python train.py --n_head=10 --n_kv_head=5 --d_mlp=1216 --norm_place="pre" --tie_embeddings=false --lr=0.000716 --lr_head=0.00568 --decay_fraction=0.804 --decay_shape="linear" --train_tokens=440200000 --dataset="wikipedia_en"
Each number is 500 + 25 x the weight over its row's rms, rounded and kept within 0 to 999. Layers, rows and columns count from 0. Numbers have three digits each. The size before them is the row's rms in percent of the matrix's.

# layer 7 MLP gate, 1216x448, rms 0.0429, rows 263-362, columns 128-191
108:483543476487547468540498518492520497522495523507487505466510526477487510539489492500476528482511500503508514537485507496477506495493541519508519519530502480493455510542508489500504517507492460
106:484511528523525476468507513452517514487455483534498512473496496474492523481522561505460527493500522522538495477508522512494534481500493522474515495478500470535512518527491528516506510520567486
104:497520485474525468558488517515523486502469535481529556481517501509496502561483523495531460460516508477498490501494464519481472483498445506482501493480508489511497549537510485472502528455510562
107:554502504520533512526489528532520495533544478523504508484503517499500477488533553522486518463533546453513500504527473513527507530556516487492486549472505478479488465492448526448537517546513478
101:470495498493497513495519532466506481510506491487527480543486498511539517485508484483426491495530464453492513528481487553501497526510519537528525528533516526502511477506502478514494560492473457
093:580519502453477513485494470539469491500448500481451495498502524485508553509489499496473480507572476480461483514517528559476530515485542466510549528532473551510534530489498519488491513505512477
089:514522487509565519527501503487479462449484467502512531488486517516516513509490483510490468465506492480527509480514491468414516483521469500519473434517549533491467499444460514521511510459483449
089:494493495509505524502538522471520429503524503493548500530499534514496461488515476506479469466496512478477494515471523507554555486530514481501527474480450532522473484553488485463489521540490504
093:523513518470481491505450514455493483523537453504486483489490509519516504511525515495505525509522479479511506489469526493471517539483530427481479483511477473526502524504491467537520499542494522
138:520520518527530506492448445512522504476459464493527488506495530471502479475500468517521501501489494501485526518460534528504524504503511521522531488502496530490531548509467516516494519496494503
111:454484517461513432506447445517504464552482532481539524459507508511517507496507530500513481428505558507468521484459519495484510496444562513435536507531486513511486519466527558503484482475536516
106:501515440498521488462495512490510476503510459548508465520534489497477520456502494517545493520498467495513501455541511486486481576474522472497528495481492530523522489511510489510489520506498520
114:539494502539516492480531515531472489526539489494522486529493516486498544487487477497501488495470482511480547515489524515478524512507491505489481502499516489452523516514463508512510500517450495
080:485521541518557484485529533528471524475468482485501546505509497494477490512514509466529509554493508455523485505516498498478489501460461511508512493493527534523471532472523533464464475517492476
097:510471530493473501519447504532478517547509555544501507480510477516426525464509483487490524465547503516500496485472507510507478490479487510476524506510490478507513509504521576478491505524499526
093:496508519463485493490491466520500473513518489503516492509532478512470535483479484492499454487538477497519483483476512500528502542500483490468529474559509497483485495557505498527479477480463495
098:491527470515468551544513533467479497499507519515486512490498526452507485479503483514497490498513470542490487492484497530510489476486494499519524499498517504520483485555514532464492533513507506
075:509467457455488467544489504513512487468487468489480493490533489488525491496513480494511533497503535496516508527544521464474514478500512526416475476506449515490476435482519530515509467499515539
083:518529499527439492488504496524510482505477490503489459550500458509516522487488509498512497488482510453480439440524515461443527471506508492498488481549505531429532466509502467485514507477511508
095:516477536470532471471495488501474532519479480488501520468494535518489511527513497431493490512498490521475533533470470515480492456490501472459515465483500533535470513555480528520527504497478516
101:543545506490501496484514505463506495518475541491520478454494500542497522526494516535458474489508469505471473519410516490503463523473464505533536514494464530546502545548540533495454499501511547
091:486497522532502545517512535490485500537504486516504548482507489484465468477544516492463508521495588508511479480513490547475461478501511515442476469470502496477509433509542483502503522480487539
091:484481490508546507516491496506489458553517460492508509500497512511508515535466500478520468501491506510494529482472496499511463502525574489487525516476466494488485482514525504455475492500497539
103:512497526504454494540475484505548481468505466521516485484461507494484463479490486494502492547504495512485482522526518496480492541444558519526534484499444521523536504493486478512471500494506473
095:479432500506495508503504481512521474501491507464532500455516525530483505467459464476487487497509486499536520500507537502465497534539501489489461510547494492492510472484492515531487475498510471
115:558480502492497518519502499520542511515520513535533467530475495523515500478508439490474459503516475490510540503473480535484536448506469542518516504485469487526498537450480553499492523509480530
076:491479473491479496494492507547462488518531489517505511487472495496527505489499508553510469472494477508500480517512516542454485510483534515500497466487515482526495528522511550439466485503499523
085:528497491457525511517490521485496470489506451530507536501528534478532502530514494483468499502515508453522488503496508532493491488462494510495558508524525512506490484492497505470493535499572504
105:462493534446478510478498488510494461500471492468516519509527499479523515480490457444476491501503493498506508472524528508516498477495546530476521455561498488536480484523497502462490469484490465
112:505563478487513510484524474519525525527497497514488484490501488527483473530510520510508492502568470468510476504484506500518516494495542470559517455445516485505523535512456470523490462496490489
107:471471497508478483511471471500524500463522456526502485467507529506531540465497513496486510524542491502514439487512487523479478489495525457500504512491506530524507494503474484471482512503536531
099:475478469514496485491510496473509492498494494543503506496475511502536499524487528518505516507472530466508509467547509499474511539531506458512496498528515511501522539471502479499416455470530493
102:502496531501502528468510476481501488487532510471496541496524519494526496469504502489513480495485515491507497496540453471494454501521457533511499525526490503513512488518483475531499484550508531
089:490501474466511489538521487471526519509533534473503453534506487497541508509516462498520501472424525478538535500509523478503475493476493469488524449512462491519508472527473526473542496425512517
096:492493502493482521545460513450527435498520480490453488504501512493502488440555521497495495489543528495504514494492517482471501525484490447461528512553481511495514487447496485440496489463542514
070:536550506508486510499507532494471487506556502504489494538485503521468492494532531487484436503481482465473512526485483513511583521486514444531524487485481483485485475485511520477522495476511520
104:502521496482543516480491493472490471500525471536447520506505538548519522519504543492518521486494519473501570471507499519449473541522515528484515527520545512521525533487477470517526504500522449
100:452501514511517543516510485529489518504508478513489489485491500487508521474469545533513475516486523514507477497466541468488497486522506496528494493482525506478502559482475526499533498505533468
087:513484465459541524520433496505511465473539494459521509474490525516531504511486500500506493492482521429574520518509482485471513496522508458499523510484528515514475506463480509542524499492526515
094:507457519504493482520509503495537492533522499439508493533490525498524521496501466487532531470459486490540508496521540514511525535466496469525509457530517493499504525493501497492471491475487495
104:527499531546459494485512444502495533529512534508497500500501484506500487530496532538492467444474525520487464502506484501455438493511464530488509459453523533502551498540519570486501500516498520
126:506492496527512489493484507476523479525494467505518484481498500455536510530482483479464479435512485507512477498456501503486495464489506573459514473504515475535516533486522524494524522485511516
090:496498479473498508504468489486521499485469478497506474491502493500541498516473524485485488492507539504520507459550492516490467526523478492479494520518518502514442547469487470564516498468478502
097:498489525499526486500524456539489483490526456479518484489460513518491510466482476507505490497532490537465480513504495531538483502529510490501533519536514458491500518551500474485511504528488447
098:491544466488477482518518521508503503545551512529469503465510504509514511507500497450489527480494443503505477491458535522503482494485537503494513477498506459482517518514502477517480494497529512
105:518471524455461498505491474478495481524489464488497514498536512486474534486505533502485497458584539519515509537493524495512446551476513481481464521543527547471470507524498456517495493507459521
096:508463560496536499458507471483508477526463484519531508503509545500455478481495490529522566474501510512522509480504527486462499527523518515528526457567471506500528498489487535488497510468508506
101:494538527525469493479461502484487486477488504499488494520508511535551527474483557466511522489517514442521520502497515510470530524512505509495471485471530481509508500530492522511501435483492494
076:516458484462533510490493534491467521502501541483497514518508494468515462498478497514523432499468515467501509503524533472498518491514467519515512456477518505471497475473507474513462506472493516
082:503523486505478536493516573508504496506493496467556489515455533539505527520490515505459511461521515483509492524505440490521516509512511509517475489501464480527486514576508466435538470512496472
107:479499531474507501511487478528487490507477487509466529505481468493533511464503521452483465494512521480492522502517488523464464489499506517492551490502489507520494545494485551503489518492501512
114:541531521534524510508519527557514526453502504499488499497492491453550496516511435552508488531514469481516497498466469507534521489466486537514526505487540532487506551507513515541511509480484520
097:546518531492528559486470494446532475525487537507494512497514507531542487463514523521507493454511533518521545537492509478483506530472484484464490482520493524519507510527517491482449454475529512
089:519498491461534471498488501480518466472508472501505508514483469509538516517502524478478546490472502487490474511491470517539507502523538503492491499493482482512490510461532499504502497479508494
095:493498512531530514494502447463523510504495517473479517505535482492476521492465502500526514491497540494533492474481519427476496563523495528513506485544513490445493483500537544505449456495493470
109:509505535472498533488524500488506477473545518508547418477525479500506506503501502587458504479493487523484512490480474480470474508504521519514481467525519520526498549485497514471499533478538465
101:463472464463444463487481454474485517522506529473507550458521462474542543478502516446462520488513489535497466534518497490517530489526507546509476483486473556479474515496496497491526510494466517
093:494442474476514482471508509477531445489480505502466518468492453518499481552452501541472539485498484513482490491508493509516503448513506500474486440477456455561484458557495515512490526502506487
102:509517500531561582505514475493503493491456502519482482517489505491489507488557495488495506472534566490483508506497475467459517509543494474528518505503565490469503517481512551501456499509469486
090:532458463506508475471512505464484457467488507529470501513526501498517489534437474463445504438463484489507476492520491489516514486495521499525497534508497466477505478529506503506482556512503447
110:466504536498521526473471455519555489510490497486553506465475536500522497482498497524501519515538526487487489479474548534501454504536520468496515521533481499505431490552499520497486484511519506
097:477500466511478500522458500485476463475497494513489487485497501531458492552459544496522505522550517544502503509466479471490528490460526491488508483457507532489504533491466499495499497514510507
095:450534497521491529506446448489491502489520485470505523507495519498489475462507518484551484516470513478484554497505480495462504523481477519479517459511490522492515552475494484571480522448506473
111:483485494511529524525494520478500500449515458520495489424483473482496504462480477489454439517522503509494485502449474537515489541510477503523505487516531508524458524500518480507503529519500516
085:504520488470528490503477509503479506495493532495517487515492488535497468508491538497498477463537465496534503511472508525505507495533471514506518496478493558505536536503498532503514496493468509
099:485513513494495521500490510452523503516499507518448530520510510508521462483506470507517505499501529493526480508536465524458515509484489459503508511518549507463527507461500512544505479522488488
109:508494484483545507515483481480543417500503486499473473504506482550500485464515489494475474502487473488527479490514507474456476531527486560504516482452516497517532497490526521541500480479492494
095:469537473498486503511552448530574514478517436518505482534517535463479521512519508508515500582507508469447503505494499482474529474466547487506497477560476448449510541509523452475502519491487466
105:469473512452484491523452498477482512520460510512469555510509518509527499462489540523475497468535509543494508493518487500468459515505508483476515475517488514496533500493532460521475517452552510
097:492509512513506506439519425535466474457514538464480518477532511475524495477538470479467503511510523537496515503490495516518506497542487540498516449446457509480537538488465517508543487486495462
104:502477536480524521500459448529451494519484459509537501427484520522529513513468535516532487513489531498491493516484523528486502484470497506463539509539474466520469543486510486535443497484533472
089:499546512461469480507518477444477480489502540502521489460530482448527533531479545462491509478493557469516476433458532512476491464488526533492480508481556550441494484577504521512497474539548471
102:483523449538494489559471441506523494464520472491491519492534515539483505518550506505492486534503472511459524487508554482520500521496506488472510505552484476486498472499528502519515493479480465
117:471522559470535538521505485532528465512469516519500499493491520480492481525488474549482454501542506506523500519481490476488491523457531472473589488486512511492488503480458543483502493512510479
106:509521523474552560491517534494513489530518493519513503482533546488508527511504462522464505468515511484515483480477511534469485518498475513549513495483500470573549516536492525491518521477541496
094:448514493508482541464521526451463484506530495480510513492476495492470474554480469505519466488493518473591508470512498476498492519485496494525487512498523540481491472497534492515500519509502490
106:503510501507484550473487502535500476525479513523498478546498494448533447534493494513488516473481477525489528477488508476522522445541516505460525536520500495465518467468452512502495545488525486
106:474529502487520503508492517487486465562513517483475500484508506503495509481525503501528476485474517481559497513521534515443475515472516529436522451470473522487486480528451556493518512479504493
091:473548484478556442496488482513508457473508528529474520537499494482484518463497527496492433505501518458495521510498505518526513501455530521478521486495480523486516496477497527508501489463500509
099:515504506468528522491521488501530463530505532489496466493550496503519502472502481519448486488494507473541450508498480540526568519527506463509502499519502482514462476461499507491502488501475509
100:516488556549477551479528522491501501488435541492511505507516506479506506518516511539496502511545526493550529508504509543498523509493455477513480471501512486516462479554489499554469557510488477
081:543505492475522475518481492512511486471506486528488504493479522516526504499494515526495495477471493462497521503508523518495507518470508504491508458486492521533509520511511517504534462536476541
101:516486496464499509501470476543497465497505531501482512514464507488483492552471499551497483521500464480476475476483494525505461538459515487521499516512542509504504498526514490491513506477526471
098:472545524521490516524444472500556498533520495494548476513440481557482458458506455552489488480527499499495463500504480480465535508496516477455514514497468497512512494550474506478473537546485456
104:464553489469584525492512492515511489469522506521513456480507496508508510501494505531481504451444495494452468499485468531463512521452521489481463450449481529474528493486532474521536525492496517
101:483517471517519508482487494525490476557461498509497510479483491509531477483481503532473524520434497550489462488483465495496473480526521507458550426500523496522488489541510492542535474519492495
102:513522519537504549506496495512492484512523484438497491557504500558478533508487524505514484474505509525502522505504521535547520499510503522493485488482527516474493513520477510491510528440445483
113:500493507472484478496520443503481463493485464482518500497511525510516523484483514503511508495518450479493514511485511434463496490483486462549519485491545530519516521497522497548487484497509518
100:490511515444528482531518525478460513512489475527498471489520499534501522521555505455478548445469494491524502486511506501446459491497507467501500546458504496483481476470470477467482485513516487
113:495506513523530521504494521456500505491504480486512508470495531540526511516518499532481527495460557506521522540506492478495510542537498525527490491529495469519496512522448525503501500504512501
102:484515455519504500505479494462518448546482469492514482482522490511516543475452488492536501453459485469486525485438524431500506447477473498517496508512490506499451480510511515491476485495477480
105:479470498501555495540510463535505472487482460482488491487499495490460570504531471515470458496526473439519494501433518504504547487499483509495512544507527532482529492502545489523516498483499491
098:499507525468526538501546475524505540493538514464513488519480598503480475478519448504498469504515489483475544507495492479483508527547471480511486479532546512493526554446518526510501482478519530
090:519510479507496494539532485454526476533472505513530502482542541486516512491504457504482465474527459479539491498486530491512490468505549461504484511485479456498528508535516445522538505507472510
092:490526501479529442528502499465521504529513508544494488467541502491548551479510468482474521521476511508562559474491532470484484532493499495486493515567495496480492535479510512445535505499492572
096:468502487506484512484505532542492505523559467436524493530513513528501539484503527500538520508444478499545527509473482519494546505517498488506495466497534500501503491494502519530487470512543501
097:459469508508538512523455490440470517488511496489462499516495485497532460465482538520533478491514498518496478527509523492478505476477521478529462492445472529507509483482499525540517488473497448
097:531493491503526478522484492520503528464486508464500488547520500514480541493476559504527512507520484481514533481498513509510437496492456507505512522482533505493462488545477500478506509468489475
082:499494540505506465443483480480498476484497553486482473498492550530529497495494435511544509490510488494511488486510495527471513493508539508457527485485534482503499497509467489516578503491532473
109:475515561483475570514519501487539518484499514511545508512517501490508512470528512545465485491477518485509546526505496486492474465513505486499527533510554501474469522530459534473510531552537492